Part of a small language model's weights.
Architecture: biases, tied embeddings.
Each number is 200 + 20 x the weight over its row's rms, rounded and kept within 0 to 999. Layers, rows and columns count from 0. The size before them is the row's rms in percent of the matrix's.

# down: layer 6 MLP down (transposed), 1280x320, rms 0.0296, rows 587-639, columns 0-63
# up: layer 6 MLP up, 1280x320, rms 0.0805, rows 588-639, columns 0-63
down587,094,185,202,172,170,225,220,221,196,213,220,203,168,229,203,220,210,193,219,238,203,200,200,227,182,219,205,200,249,202,186,178,201,199,217,190,192,205,187,186,193,216,187,186,204,203,177,188,218,243,214,164,227,199,178,209,189,189,162,195,155,194,236,164,221
up588,091,220,177,189,193,207,200,230,224,221,204,220,240,199,211,221,234,208,223,212,207,181,195,225,225,225,228,219,206,234,206,193,181,203,187,194,151,206,225,190,182,188,215,195,211,217,209,174,195,222,166,205,188,185,201,190,203,205,199,216,160,195,189,196,182
down588,091,207,234,196,184,211,211,240,208,215,204,229,184,191,209,183,206,212,234,199,218,231,226,205,188,196,187,211,219,168,213,231,234,171,225,215,225,160,232,195,202,194,169,163,173,194,209,197,207,194,200,211,200,212,204,188,226,221,162,195,221,253,204,227,226
up589,101,173,212,255,208,205,220,231,193,182,207,190,214,214,137,220,133,200,202,179,230,198,228,179,216,177,223,189,190,191,217,216,208,191,207,210,187,193,231,190,187,192,216,178,215,182,211,188,199,199,209,212,227,200,213,220,184,223,208,178,205,202,207,194,144
down589,105,211,224,226,192,202,198,224,236,217,167,186,196,194,218,196,196,228,231,188,195,245,200,217,195,211,217,172,217,189,197,186,215,204,189,206,163,216,211,177,228,191,205,173,178,193,196,180,239,242,204,227,210,199,224,197,189,195,195,212,203,195,198,200,216
up590,100,186,192,212,237,200,194,240,175,203,194,170,182,170,162,214,235,191,199,200,216,175,200,214,207,196,201,193,178,155,211,183,186,200,202,218,201,170,171,190,169,219,226,227,202,196,212,170,229,171,224,217,193,236,209,222,214,227,212,175,191,206,184,195,237
down590,101,193,194,232,201,192,171,242,193,206,207,193,203,201,192,212,180,184,192,207,185,183,212,204,190,203,192,215,198,171,215,212,184,163,229,177,189,227,234,225,238,173,190,223,214,215,228,204,206,166,198,206,216,193,201,195,194,216,193,194,205,225,213,211,200
up591,098,197,214,214,201,207,192,212,171,212,223,216,213,200,219,201,215,217,209,234,214,187,211,233,191,222,249,191,206,154,180,174,186,205,182,186,225,191,200,181,190,196,191,231,220,194,208,226,175,218,202,216,191,198,208,211,211,217,212,210,208,159,177,234,187
down591,093,169,204,210,226,232,221,206,224,211,204,195,216,235,202,173,190,212,157,187,166,229,188,174,198,187,193,194,187,185,209,201,211,166,220,200,186,192,247,187,227,221,180,214,192,183,190,189,222,230,225,177,204,211,209,159,201,177,201,190,217,196,188,188,188
up592,106,189,188,199,178,228,180,180,210,208,216,203,180,228,194,197,219,227,182,170,220,217,189,184,233,205,219,189,216,206,205,196,202,172,181,238,206,193,189,233,206,226,201,205,210,253,172,166,226,204,192,269,245,182,226,175,224,204,184,176,167,190,205,219,192
down592,094,205,187,197,161,230,177,162,218,161,224,181,180,249,178,230,155,205,215,204,181,196,203,210,181,165,187,202,208,212,228,188,198,223,178,208,202,200,161,185,193,209,164,220,213,165,196,173,240,197,194,205,227,193,211,190,231,149,224,199,190,242,220,187,213
up593,096,228,202,229,180,195,199,209,164,170,219,178,209,212,222,183,199,201,199,171,224,189,202,208,206,184,198,215,206,190,179,207,192,214,216,192,196,212,198,231,189,197,210,196,201,199,194,184,194,216,172,191,243,207,222,198,202,218,242,222,196,190,205,228,195
down593,097,190,180,201,177,177,187,209,188,200,234,203,227,217,199,184,194,219,239,187,176,241,220,215,218,193,170,205,193,220,193,190,209,205,189,202,186,193,201,190,215,247,228,191,232,192,185,189,195,208,189,200,152,257,195,229,192,198,229,214,182,207,226,173,233
up594,100,219,188,199,211,177,201,195,218,197,201,205,185,207,187,195,177,185,205,194,173,183,228,207,202,220,224,197,173,229,184,223,178,196,188,183,205,201,190,199,189,188,225,186,236,202,217,191,198,234,183,179,200,223,201,221,219,166,210,187,216,171,206,201,225
down594,104,182,213,215,199,186,178,200,197,201,183,189,197,224,175,201,219,207,178,175,191,169,227,199,170,204,217,196,160,216,173,202,212,206,254,204,190,205,212,165,218,180,206,202,217,175,171,210,184,183,232,198,184,223,216,198,208,230,214,198,226,196,179,184,205
up595,108,211,234,223,217,209,241,203,203,201,194,195,194,254,189,205,186,204,200,202,208,214,214,189,191,185,222,182,205,179,178,197,201,188,197,209,226,184,189,228,200,212,205,179,194,198,191,194,178,216,187,218,153,218,171,218,176,178,200,191,184,177,182,219,181
down595,110,197,228,215,221,206,193,188,184,193,159,211,171,220,208,181,210,214,206,244,237,198,202,187,214,194,180,170,225,220,190,178,208,202,202,214,167,163,181,214,212,247,159,203,212,201,170,218,187,185,195,206,213,228,229,208,216,181,193,210,205,202,198,177,230
up596,091,215,201,211,168,217,281,209,215,216,217,184,232,209,180,210,198,178,199,201,205,197,173,188,164,193,199,199,192,225,208,160,208,237,217,224,193,189,221,193,205,230,236,198,217,224,203,190,223,197,181,177,175,223,200,196,170,216,191,205,201,182,220,218,200
down596,089,207,217,204,186,226,186,235,259,214,200,208,173,219,202,200,203,191,217,205,189,182,170,185,220,174,185,190,203,221,225,230,188,201,224,197,160,205,204,197,180,213,201,202,232,174,231,182,161,234,209,177,227,174,165,183,243,176,204,185,239,176,207,222,213
up597,096,173,235,207,236,158,233,199,176,219,211,204,189,207,192,237,220,189,229,209,213,209,190,180,208,196,223,204,216,191,185,211,204,210,198,198,204,212,208,182,181,219,185,180,229,215,243,245,182,217,245,217,221,210,170,174,162,235,195,205,194,214,198,160,202
down597,092,234,177,238,183,223,175,191,221,224,211,197,218,189,184,169,193,207,192,193,220,209,200,184,181,209,209,201,179,215,207,195,198,196,220,191,203,179,218,198,204,204,197,186,188,192,205,185,220,242,207,194,181,183,203,195,211,198,223,207,212,209,182,199,197
up598,105,193,231,173,215,172,215,195,194,230,194,200,198,219,196,222,220,216,214,151,229,209,204,189,228,221,206,206,199,152,208,204,185,220,185,227,199,207,232,201,215,190,214,217,215,176,192,205,194,161,188,189,198,205,166,195,208,159,196,187,200,229,196,205,201
down598,113,197,200,217,201,216,240,185,205,215,179,202,206,211,206,210,226,178,184,170,192,200,243,225,216,227,223,205,196,187,172,209,235,192,185,209,188,204,231,183,162,176,192,210,212,209,193,185,200,198,182,201,199,223,177,204,209,171,215,207,190,193,215,179,206
up599,090,229,179,223,194,212,253,163,194,218,242,196,206,200,179,203,210,220,212,227,221,192,175,218,213,190,215,201,175,206,192,186,180,204,201,218,203,218,207,224,197,201,188,213,201,234,222,217,182,202,192,182,200,163,177,204,184,194,238,197,240,163,203,217,206
down599,088,219,190,221,234,205,178,172,192,188,177,206,177,199,205,204,183,179,192,184,188,191,236,202,211,200,228,235,184,200,187,200,230,183,177,172,196,182,185,206,203,217,204,250,189,204,198,247,184,168,188,215,202,182,165,217,184,241,202,186,203,207,170,181,192
up600,101,181,185,219,205,182,209,190,160,205,166,228,207,206,157,180,188,203,182,201,215,210,240,187,173,202,225,180,186,211,209,223,194,186,179,257,201,229,201,207,198,200,218,185,215,212,198,188,197,212,206,191,213,188,201,212,167,196,202,180,197,194,182,219,185
down600,098,199,231,205,247,216,195,221,201,168,184,202,168,208,183,185,205,181,191,201,174,205,184,189,186,201,197,224,191,189,193,232,197,197,196,179,195,208,185,205,233,194,209,212,166,200,190,205,198,205,177,165,199,193,177,187,215,165,180,183,194,156,219,204,226
up601,105,209,191,223,204,185,211,202,196,209,180,207,193,229,224,195,236,223,214,206,187,210,172,215,205,176,204,206,226,133,187,210,222,212,218,224,186,202,182,174,191,208,197,215,205,197,186,180,201,222,187,202,196,221,232,179,168,167,213,204,189,191,179,170,189
down601,103,191,184,203,179,190,199,252,204,186,206,180,173,235,183,196,210,224,184,211,197,188,201,224,183,224,244,182,219,197,226,171,199,192,230,211,200,195,182,205,155,196,165,178,210,196,196,216,203,229,218,183,249,195,205,195,215,203,156,201,218,167,169,196,207
up602,099,201,200,192,212,198,216,200,186,181,206,205,215,172,201,210,180,222,178,206,216,227,218,201,192,204,208,216,184,151,193,211,185,200,190,155,179,235,208,218,175,204,183,165,200,206,208,229,229,215,206,195,221,192,220,168,204,194,188,166,255,209,186,209,217
down602,109,196,187,225,220,170,227,225,169,205,204,188,198,181,180,202,223,216,176,184,182,176,210,199,173,198,169,189,216,203,182,179,155,186,216,176,207,188,193,236,220,247,174,219,174,193,186,201,188,230,237,201,188,193,207,186,211,184,192,201,167,218,191,215,205
up603,096,215,190,199,194,192,197,233,221,185,217,218,206,195,211,162,217,177,191,206,217,175,174,235,176,215,218,199,213,228,205,173,231,192,175,200,183,198,168,175,205,194,170,189,192,207,188,149,249,207,206,195,191,213,192,236,170,194,190,206,221,197,209,193,194
down603,087,204,210,182,203,165,248,193,204,186,159,207,232,193,197,242,211,233,214,215,211,193,235,196,223,191,224,206,191,225,189,173,182,166,160,201,197,226,176,219,237,191,227,213,235,218,225,222,197,211,202,193,207,230,223,182,202,208,169,232,172,228,206,157,202
up604,102,183,230,229,204,214,203,205,198,194,211,200,160,191,171,224,217,203,211,170,198,179,162,200,214,189,233,194,176,209,195,192,216,207,201,207,220,195,200,195,201,185,183,206,221,212,144,146,208,208,200,212,205,222,178,169,190,205,191,230,200,220,201,169,220
down604,102,183,175,200,217,213,186,183,213,227,199,199,228,172,224,240,189,229,177,202,181,224,228,247,172,194,201,205,224,206,220,197,224,216,220,241,191,208,226,185,180,220,203,188,202,178,222,222,227,199,169,227,230,225,189,189,215,161,191,188,205,238,194,233,206
up605,100,168,212,184,236,191,206,185,217,199,215,209,218,192,250,132,207,185,215,196,223,207,221,200,187,190,214,180,230,219,205,201,207,200,233,213,205,171,224,240,205,177,192,177,195,207,199,191,178,136,183,210,211,175,174,177,233,210,210,212,200,192,235,189,203
down605,090,205,224,238,196,195,216,201,189,207,219,197,177,194,209,203,213,199,181,229,174,187,210,207,195,212,173,184,205,209,191,186,191,180,199,225,223,220,183,189,198,168,215,205,183,208,163,218,202,232,185,195,195,183,148,180,202,170,212,229,192,179,221,190,179
up606,102,195,185,167,239,205,243,218,221,220,215,282,190,172,190,184,206,185,222,211,203,165,173,196,203,219,206,242,178,183,207,197,206,214,164,215,223,192,219,197,226,208,216,148,191,154,166,163,217,200,186,216,182,199,193,193,197,199,200,200,188,177,170,197,217
down606,107,193,219,208,212,175,176,210,237,157,196,164,223,185,203,175,176,203,208,226,175,192,222,187,216,165,221,187,181,196,183,202,200,189,174,208,177,184,206,236,231,171,220,222,196,175,209,188,182,183,184,217,209,199,204,193,206,210,155,192,220,130,183,180,178
up607,100,201,234,198,184,213,164,180,225,183,176,209,233,192,174,216,187,233,194,205,214,221,181,223,189,202,182,213,191,163,183,210,180,246,176,229,193,222,180,210,275,192,177,188,177,203,222,226,201,195,204,224,183,210,193,203,195,220,215,171,187,200,194,233,218
down607,104,222,199,183,183,168,216,170,191,197,197,188,196,200,214,175,203,184,178,154,199,206,205,166,218,182,225,171,181,178,218,208,195,192,208,213,179,197,216,198,180,187,195,226,222,176,212,170,179,168,203,185,201,200,195,192,164,201,198,225,204,195,174,213,210
up608,108,214,211,179,236,173,180,184,202,199,192,215,197,212,214,185,208,177,196,235,233,222,225,201,204,202,179,186,214,200,204,200,193,181,227,227,210,197,199,190,195,195,210,196,206,199,210,186,202,198,199,201,207,182,207,235,211,177,137,232,209,209,230,192,204
down608,119,195,178,230,199,202,175,179,181,192,226,187,215,204,200,230,183,164,234,219,177,217,228,181,231,235,207,211,179,205,181,196,187,196,233,204,192,212,176,149,183,222,215,170,206,188,218,225,179,216,186,200,202,185,238,215,230,207,177,214,196,210,182,203,174
up609,100,192,222,197,235,196,209,204,213,186,220,211,211,183,235,192,199,234,201,211,177,204,239,201,224,220,215,193,238,197,190,213,214,195,179,209,174,189,204,221,218,200,194,226,215,207,185,162,209,203,235,191,193,195,201,219,211,205,210,221,205,233,226,222,199
down609,102,197,210,212,190,196,189,218,249,207,192,206,242,209,208,207,208,198,209,187,190,214,207,203,171,195,185,203,201,188,209,157,178,159,185,210,201,214,197,205,200,222,213,227,215,203,180,187,204,209,198,218,205,181,197,170,195,213,212,198,178,209,187,234,221
up610,108,187,204,228,153,201,230,212,226,221,183,219,222,222,220,202,182,223,211,178,181,210,221,193,182,207,234,199,222,206,196,208,227,180,185,172,190,209,191,250,201,185,197,198,192,228,210,174,207,188,208,238,163,192,211,185,187,222,212,219,222,196,224,211,196
down610,109,197,198,152,160,210,171,216,206,181,194,183,202,186,201,182,168,205,179,244,173,196,205,230,245,206,194,218,219,201,198,151,219,160,208,203,183,173,177,243,221,241,196,193,181,199,176,203,202,201,180,200,197,196,181,198,204,188,177,161,272,219,227,200,204
up611,106,171,186,203,225,169,204,207,216,199,209,214,221,212,221,219,207,198,146,211,178,158,240,195,243,186,169,209,215,189,191,197,224,195,135,190,207,174,196,218,209,195,249,212,194,175,177,163,191,199,197,217,190,175,186,216,138,225,191,214,205,209,217,214,193
down611,096,217,170,201,172,186,205,199,217,208,200,210,189,229,191,214,221,186,222,217,192,223,220,228,175,223,198,189,206,230,255,205,195,259,235,193,141,259,214,232,205,240,174,188,193,195,217,198,226,224,209,202,218,195,230,196,197,197,200,141,228,198,193,190,206
up612,132,203,232,227,214,197,203,188,214,199,190,209,200,194,194,176,202,213,208,196,215,219,197,206,184,188,142,205,216,194,224,174,198,181,234,211,231,201,244,200,179,213,198,212,192,185,182,211,168,159,198,234,233,167,206,209,190,166,193,201,188,198,196,182,198
down612,132,187,223,200,188,174,200,171,200,177,218,219,155,225,192,171,197,195,208,181,188,205,210,201,213,209,196,203,187,217,182,188,194,176,194,206,202,209,196,185,207,198,237,216,173,210,205,224,201,214,217,207,221,204,204,174,172,160,174,182,180,184,196,204,174
up613,102,236,207,220,202,187,187,212,200,219,213,190,221,253,191,189,190,188,208,206,232,213,186,213,215,214,197,185,219,168,215,220,234,198,182,181,172,138,222,229,223,213,217,207,187,198,227,195,186,187,219,195,225,186,198,236,220,188,194,205,244,187,173,149,134
down613,106,169,186,216,232,212,202,235,190,177,215,194,196,227,216,214,217,214,173,193,179,184,221,193,196,214,166,194,198,203,215,217,203,164,155,176,211,194,190,149,229,213,177,179,208,208,198,170,214,189,262,177,221,207,234,206,209,181,222,220,207,178,176,201,171
up614,094,229,201,189,215,177,191,223,181,215,219,223,214,211,211,194,193,163,202,204,227,188,177,210,191,189,226,166,201,181,165,224,239,199,170,235,203,230,201,221,177,224,185,211,225,188,232,199,204,216,200,223,229,173,197,166,216,212,215,209,199,241,186,198,203
down614,102,205,209,175,225,201,179,214,198,157,184,203,241,212,193,201,198,220,194,209,215,163,211,180,196,202,196,224,226,191,155,211,185,201,201,180,226,144,222,193,194,153,202,193,211,195,190,181,243,207,223,200,200,243,180,186,212,185,221,192,199,217,205,196,233
up615,098,205,247,199,176,189,183,170,187,201,211,204,191,196,194,227,168,241,182,190,218,199,178,185,187,218,185,195,196,234,215,211,201,235,200,191,201,181,177,217,218,171,209,200,188,232,221,210,179,207,170,210,186,172,180,201,206,210,231,204,214,187,214,201,215
down615,100,186,191,193,194,198,200,205,227,205,232,198,203,194,235,206,236,202,159,205,216,196,165,196,217,194,184,183,220,169,172,183,199,200,218,232,242,182,200,216,196,230,173,183,154,209,180,168,225,205,205,208,221,230,217,176,211,188,205,191,150,177,205,206,226
up616,105,186,210,194,199,167,170,208,170,207,180,198,181,165,205,163,202,232,213,231,194,153,197,237,216,218,228,207,185,170,181,202,207,205,186,171,213,221,199,210,216,208,190,196,185,197,203,186,213,140,200,209,253,181,204,177,210,218,185,181,171,183,253,218,210
down616,096,221,191,154,170,207,201,189,196,228,179,209,227,245,186,204,199,205,221,180,201,197,183,181,224,231,203,224,164,196,205,205,196,204,180,194,202,208,201,184,202,246,223,192,168,208,220,212,215,180,171,202,211,169,224,215,194,190,219,184,205,206,237,241,205
up617,096,213,168,206,199,196,206,241,200,197,216,240,202,198,200,217,207,199,195,179,171,216,201,219,176,225,219,179,166,201,165,169,218,181,191,190,204,210,185,179,174,206,188,207,192,189,199,199,196,218,214,195,234,205,228,202,183,214,202,180,166,163,218,228,225
down617,100,212,193,159,219,238,221,193,209,222,189,191,189,204,178,172,180,193,197,187,213,193,170,190,194,197,180,182,197,169,192,188,180,196,200,206,178,211,191,155,226,220,222,203,194,193,186,197,198,221,231,191,178,194,173,207,203,217,176,165,201,221,200,206,227
up618,104,171,209,192,162,216,214,194,214,210,199,196,224,198,185,188,189,198,188,224,220,191,202,172,197,249,198,204,192,215,218,184,199,222,225,194,209,214,220,203,207,229,160,233,171,227,193,225,214,194,222,197,215,212,226,153,182,169,189,218,213,173,212,194,174
down618,108,209,200,219,207,233,193,195,224,242,207,214,210,158,228,203,199,223,158,211,214,158,204,195,200,190,203,197,207,180,174,211,187,173,226,188,207,210,199,242,215,187,210,202,184,196,163,205,241,168,216,225,153,217,215,173,158,194,218,226,191,202,236,226,206
up619,103,198,152,185,185,178,203,198,195,201,196,234,249,209,193,229,216,191,191,182,162,194,190,160,233,194,243,190,213,198,207,204,230,212,193,174,204,183,204,221,203,193,187,222,243,193,201,190,168,149,201,207,189,216,194,209,196,192,207,163,164,198,184,195,202
down619,106,192,223,184,194,220,223,214,211,204,181,190,161,191,231,155,228,205,226,195,204,187,186,232,186,164,200,233,189,205,219,213,198,185,190,189,198,216,203,204,222,227,193,224,168,138,214,193,234,212,200,195,219,190,203,198,216,178,191,200,225,200,246,190,172
up620,102,181,215,193,181,219,209,230,195,204,164,185,209,194,198,202,165,203,188,153,176,188,193,203,208,219,212,239,172,181,230,200,188,207,210,224,201,163,185,183,208,167,213,208,182,200,182,195,186,164,182,201,177,209,228,170,169,241,207,202,207,187,196,232,186
down620,098,239,198,200,231,185,205,209,228,198,206,183,201,192,183,226,179,190,173,187,198,209,228,193,141,172,173,210,215,190,188,201,217,198,189,188,182,194,181,180,218,241,186,215,210,214,191,206,207,240,214,213,214,193,214,211,203,175,155,198,223,195,223,201,206
up621,094,171,182,228,185,200,192,211,218,199,157,200,229,214,208,229,213,184,191,170,235,200,183,177,202,180,197,199,182,215,216,179,185,218,196,210,174,213,214,194,204,201,213,231,199,184,207,235,192,197,204,205,181,178,215,188,194,197,188,187,196,157,180,193,164
down621,095,201,190,213,199,214,177,188,204,207,224,199,196,230,204,204,203,228,161,180,201,174,171,207,226,208,191,187,166,184,176,205,233,164,189,214,188,214,191,221,197,218,217,222,196,219,182,221,220,202,199,194,190,205,190,181,193,205,164,189,190,161,212,236,222
up622,096,193,203,228,215,198,229,192,199,229,218,223,182,241,201,205,224,197,166,187,172,220,208,207,193,203,192,167,204,231,179,182,197,194,179,204,206,219,213,215,177,220,201,174,196,184,222,188,156,130,215,219,192,235,188,207,201,182,207,205,181,188,190,169,167
down622,094,189,186,171,209,153,211,210,226,207,174,177,236,224,182,209,197,186,195,221,220,199,200,206,194,202,208,234,231,168,188,209,211,188,186,208,205,211,206,199,231,172,189,194,164,176,205,221,206,213,199,152,181,194,216,220,231,209,188,205,208,180,181,227,189
up623,111,210,233,185,220,199,176,205,202,215,234,191,197,202,197,202,185,205,174,198,223,210,190,199,197,206,175,213,180,190,194,243,193,154,206,210,199,197,182,187,194,163,206,191,189,193,219,181,175,171,205,227,196,212,174,183,210,217,191,204,209,222,198,209,218
down623,121,200,173,191,203,215,194,203,203,211,194,228,196,172,210,184,209,185,193,221,196,194,196,205,208,194,209,227,213,210,197,227,192,227,176,231,177,187,215,209,212,178,191,204,192,201,226,196,172,195,207,188,217,192,179,180,234,177,189,217,197,197,228,186,221
up624,095,179,201,218,194,175,204,238,172,222,183,182,239,200,221,216,206,213,218,182,181,222,223,208,198,192,220,174,197,184,199,175,180,186,219,219,195,220,157,218,179,178,233,180,183,191,195,198,230,188,194,205,205,199,202,218,181,189,184,198,195,183,183,186,211
down624,092,232,187,211,220,210,185,215,174,196,175,185,179,188,157,189,171,205,184,208,183,201,236,197,175,220,199,195,200,241,201,201,183,189,197,211,203,191,206,179,210,220,158,169,201,219,185,218,207,192,242,194,163,167,237,195,194,175,179,187,179,196,190,203,195
up625,096,188,182,187,190,203,200,216,190,209,216,233,180,200,182,179,196,217,181,225,228,222,222,211,176,178,218,222,191,183,205,210,208,197,226,210,148,189,205,206,214,199,253,179,175,237,201,211,226,187,210,205,166,199,225,194,198,220,192,191,203,197,224,195,198
down625,093,212,183,208,203,212,189,212,170,143,185,190,205,226,198,177,227,244,164,197,226,193,212,205,196,196,196,224,203,180,213,191,230,185,219,187,190,192,164,205,197,215,197,237,193,204,227,211,176,258,221,217,210,226,190,178,188,221,191,188,194,194,166,201,217
up626,100,203,192,211,183,154,194,217,160,176,189,180,181,205,207,207,198,206,157,189,204,219,158,216,216,210,200,211,205,206,199,206,184,209,173,186,210,208,197,218,220,198,257,204,184,229,214,159,167,228,172,225,202,199,207,180,194,207,181,199,227,209,225,177,149
down626,100,198,190,191,223,183,180,203,232,210,194,210,201,177,213,203,194,227,231,170,221,190,179,260,186,173,189,188,168,183,193,201,195,186,172,180,201,204,198,183,199,203,222,199,208,183,230,194,197,228,172,172,211,199,197,203,195,195,227,196,211,197,204,183,215
up627,102,199,221,217,196,195,207,188,172,187,149,219,213,212,216,220,202,220,209,201,165,216,218,214,200,195,212,197,208,183,244,177,185,184,190,186,238,200,207,209,168,200,181,201,190,207,194,201,232,154,182,183,224,210,179,235,202,191,191,224,197,195,181,217,224
down627,109,172,182,191,216,199,188,215,180,199,200,248,205,204,207,230,209,249,205,212,201,209,180,205,204,177,198,208,209,194,199,205,176,183,204,228,181,193,255,206,204,230,205,219,195,203,153,161,204,185,198,209,229,240,207,210,169,175,195,242,221,228,203,202,214
up628,118,197,162,211,207,217,221,163,204,229,209,198,188,195,226,214,200,217,216,217,197,166,201,179,223,222,206,199,186,189,225,134,220,198,226,189,202,228,187,206,218,189,207,215,193,190,211,165,201,188,206,215,230,197,186,199,215,198,198,156,204,140,217,190,211
down628,121,211,193,180,183,200,180,167,200,223,238,165,175,199,200,207,207,158,217,169,198,179,211,196,203,214,201,173,207,188,235,155,177,205,185,185,224,181,196,222,184,188,214,165,190,208,190,197,212,193,174,223,174,203,182,217,210,202,194,230,188,194,199,241,204
up629,101,175,208,215,161,209,184,194,170,191,227,194,229,198,193,219,196,176,190,220,234,206,249,223,226,225,234,212,230,197,193,182,180,178,200,209,211,191,181,207,204,215,201,184,207,163,177,205,211,175,201,200,216,189,185,219,223,192,202,182,197,179,180,223,218
down629,106,202,214,218,192,198,208,190,221,211,206,165,171,241,160,197,200,198,257,191,233,203,223,167,209,210,217,207,173,164,221,192,202,201,175,222,195,204,220,218,216,208,197,195,209,190,219,172,219,229,227,163,190,187,212,230,207,201,189,206,202,223,236,195,182
up630,096,192,195,182,194,190,211,177,210,184,161,217,213,197,192,229,194,173,192,202,192,226,195,200,205,209,164,197,226,177,217,181,220,178,192,214,219,183,195,229,195,203,180,190,184,170,216,210,180,198,230,185,176,192,184,236,188,177,202,207,233,185,191,204,209
down630,099,177,235,244,201,191,209,192,172,228,203,221,212,200,187,213,240,189,263,137,189,207,200,222,214,181,217,218,203,191,197,191,191,179,192,226,186,217,214,196,186,187,204,161,216,195,197,175,176,202,186,158,209,173,184,200,188,219,200,191,208,204,214,227,227
up631,106,164,197,197,220,168,195,196,209,177,175,187,211,189,190,205,242,197,183,205,225,192,206,223,222,218,177,191,207,230,219,156,202,183,211,172,212,188,196,187,189,178,215,207,194,180,213,187,197,203,202,245,187,184,226,154,196,196,176,192,210,228,159,192,238
down631,109,169,213,184,201,196,152,149,210,159,182,210,193,217,194,204,188,214,207,188,204,200,227,220,188,167,154,214,156,213,196,208,208,222,212,191,182,193,221,206,193,189,241,223,174,186,171,186,222,222,179,199,224,211,195,174,194,216,217,232,185,186,155,190,189
up632,100,199,179,176,206,206,212,209,158,181,165,175,230,166,249,181,170,183,170,228,185,166,199,229,222,196,200,219,181,195,169,204,205,185,158,220,189,217,201,197,169,233,250,215,213,182,177,188,199,190,211,228,208,196,217,217,182,216,208,206,191,195,199,210,190
down632,106,205,204,189,186,206,194,182,207,185,198,180,149,213,181,191,184,156,218,174,190,188,201,185,199,202,170,212,164,201,170,179,220,161,207,208,189,198,233,153,192,227,214,187,236,204,222,180,193,202,184,172,169,195,214,241,191,185,211,185,166,193,240,207,224
up633,098,211,189,189,178,223,205,230,194,196,226,212,174,182,217,206,222,196,210,215,206,180,201,203,222,181,141,214,130,178,195,179,170,196,216,213,203,177,237,235,175,199,189,190,199,208,200,192,177,204,209,213,211,193,173,222,205,212,217,189,231,182,205,200,215
down633,093,179,211,193,220,198,197,191,206,231,207,191,193,175,203,191,185,207,223,197,184,214,229,175,209,214,218,192,205,209,217,207,208,196,173,194,167,193,216,200,210,162,198,205,201,197,248,207,225,190,176,216,183,212,165,157,198,203,215,201,211,224,200,204,234
up634,099,198,202,236,188,166,226,186,209,204,210,209,179,181,192,177,207,204,206,194,189,185,165,218,219,197,208,219,154,192,173,167,233,211,186,181,219,200,205,199,195,205,227,201,238,197,225,183,190,212,224,204,218,207,207,218,217,216,182,185,181,199,191,201,202
down634,106,222,219,203,189,168,191,193,236,205,208,197,196,213,199,165,210,203,196,231,219,189,182,157,192,190,187,198,194,199,171,204,208,218,200,213,214,196,171,203,210,222,170,216,226,150,210,221,178,193,215,205,200,226,184,198,223,178,193,160,194,225,196,215,170
up635,095,236,231,191,206,234,231,180,171,209,184,194,182,173,187,189,227,209,210,221,169,187,183,200,201,154,201,203,195,190,218,198,188,195,217,190,208,167,213,193,220,187,213,211,251,193,197,236,149,185,219,217,193,192,204,229,202,209,214,190,234,182,185,216,231
down635,096,193,203,192,240,229,209,195,179,221,187,187,211,193,195,234,153,213,188,194,193,177,234,214,205,202,209,173,206,205,178,154,152,229,173,187,191,191,204,140,187,178,189,181,210,235,223,203,206,193,168,182,252,196,193,225,250,182,211,190,160,204,204,207,208
up636,094,219,178,155,218,212,228,210,195,176,198,206,191,195,214,205,200,220,197,203,199,224,197,207,189,210,198,209,223,214,233,211,184,208,182,203,208,176,237,181,223,220,223,186,186,167,188,195,217,229,219,199,180,201,177,188,175,181,197,181,201,209,155,207,179
down636,096,184,182,220,161,189,239,196,164,206,221,199,180,207,202,206,213,217,209,161,235,251,214,219,216,230,223,216,175,200,181,186,193,199,248,193,166,174,235,227,211,228,208,174,140,202,214,207,198,181,191,183,221,207,214,200,211,192,203,187,205,195,229,224,213
up637,094,192,225,184,149,204,195,182,210,204,218,221,214,216,179,191,220,197,223,193,221,201,217,151,243,206,224,190,201,239,210,218,199,173,237,173,183,185,194,217,177,227,203,186,225,194,218,214,151,197,221,177,233,210,184,173,167,207,198,178,187,203,189,188,197
down637,090,199,187,220,150,201,190,201,199,223,215,190,201,172,240,185,187,191,192,205,189,200,165,196,211,188,189,183,184,152,197,173,201,196,187,159,170,218,164,186,191,168,198,204,182,174,240,217,217,227,197,201,202,207,256,197,223,195,226,170,192,205,198,180,187
up638,104,195,196,194,208,214,219,207,212,203,163,178,235,181,181,213,186,228,208,219,213,209,235,178,225,208,206,178,209,197,211,145,187,226,200,206,188,224,191,194,159,229,202,203,200,224,216,192,194,194,182,203,208,202,180,232,231,193,196,186,217,188,182,152,209
down638,117,232,171,180,171,228,201,201,193,227,247,206,234,213,198,226,181,222,177,177,175,191,190,191,199,197,158,184,173,203,215,215,234,222,212,172,204,188,210,183,224,208,213,191,148,221,238,173,243,183,226,199,188,230,179,222,173,171,200,214,211,223,228,194,215
up639,102,221,219,180,225,214,198,202,205,209,220,230,195,198,183,193,196,206,229,210,204,212,196,200,199,187,192,226,205,202,169,173,219,215,192,180,177,205,194,195,202,192,176,194,218,195,199,173,161,163,188,218,202,192,237,196,214,212,169,219,190,164,194,201,213
down639,104,192,185,170,210,213,209,195,210,212,189,215,220,176,182,180,198,175,198,197,211,209,216,189,243,168,188,211,200,214,204,179,193,190,212,211,197,229,252,190,162,195,183,180,218,194,203,182,220,208,183,205,170,241,198,184,218,200,218,211,213,206,179,212,204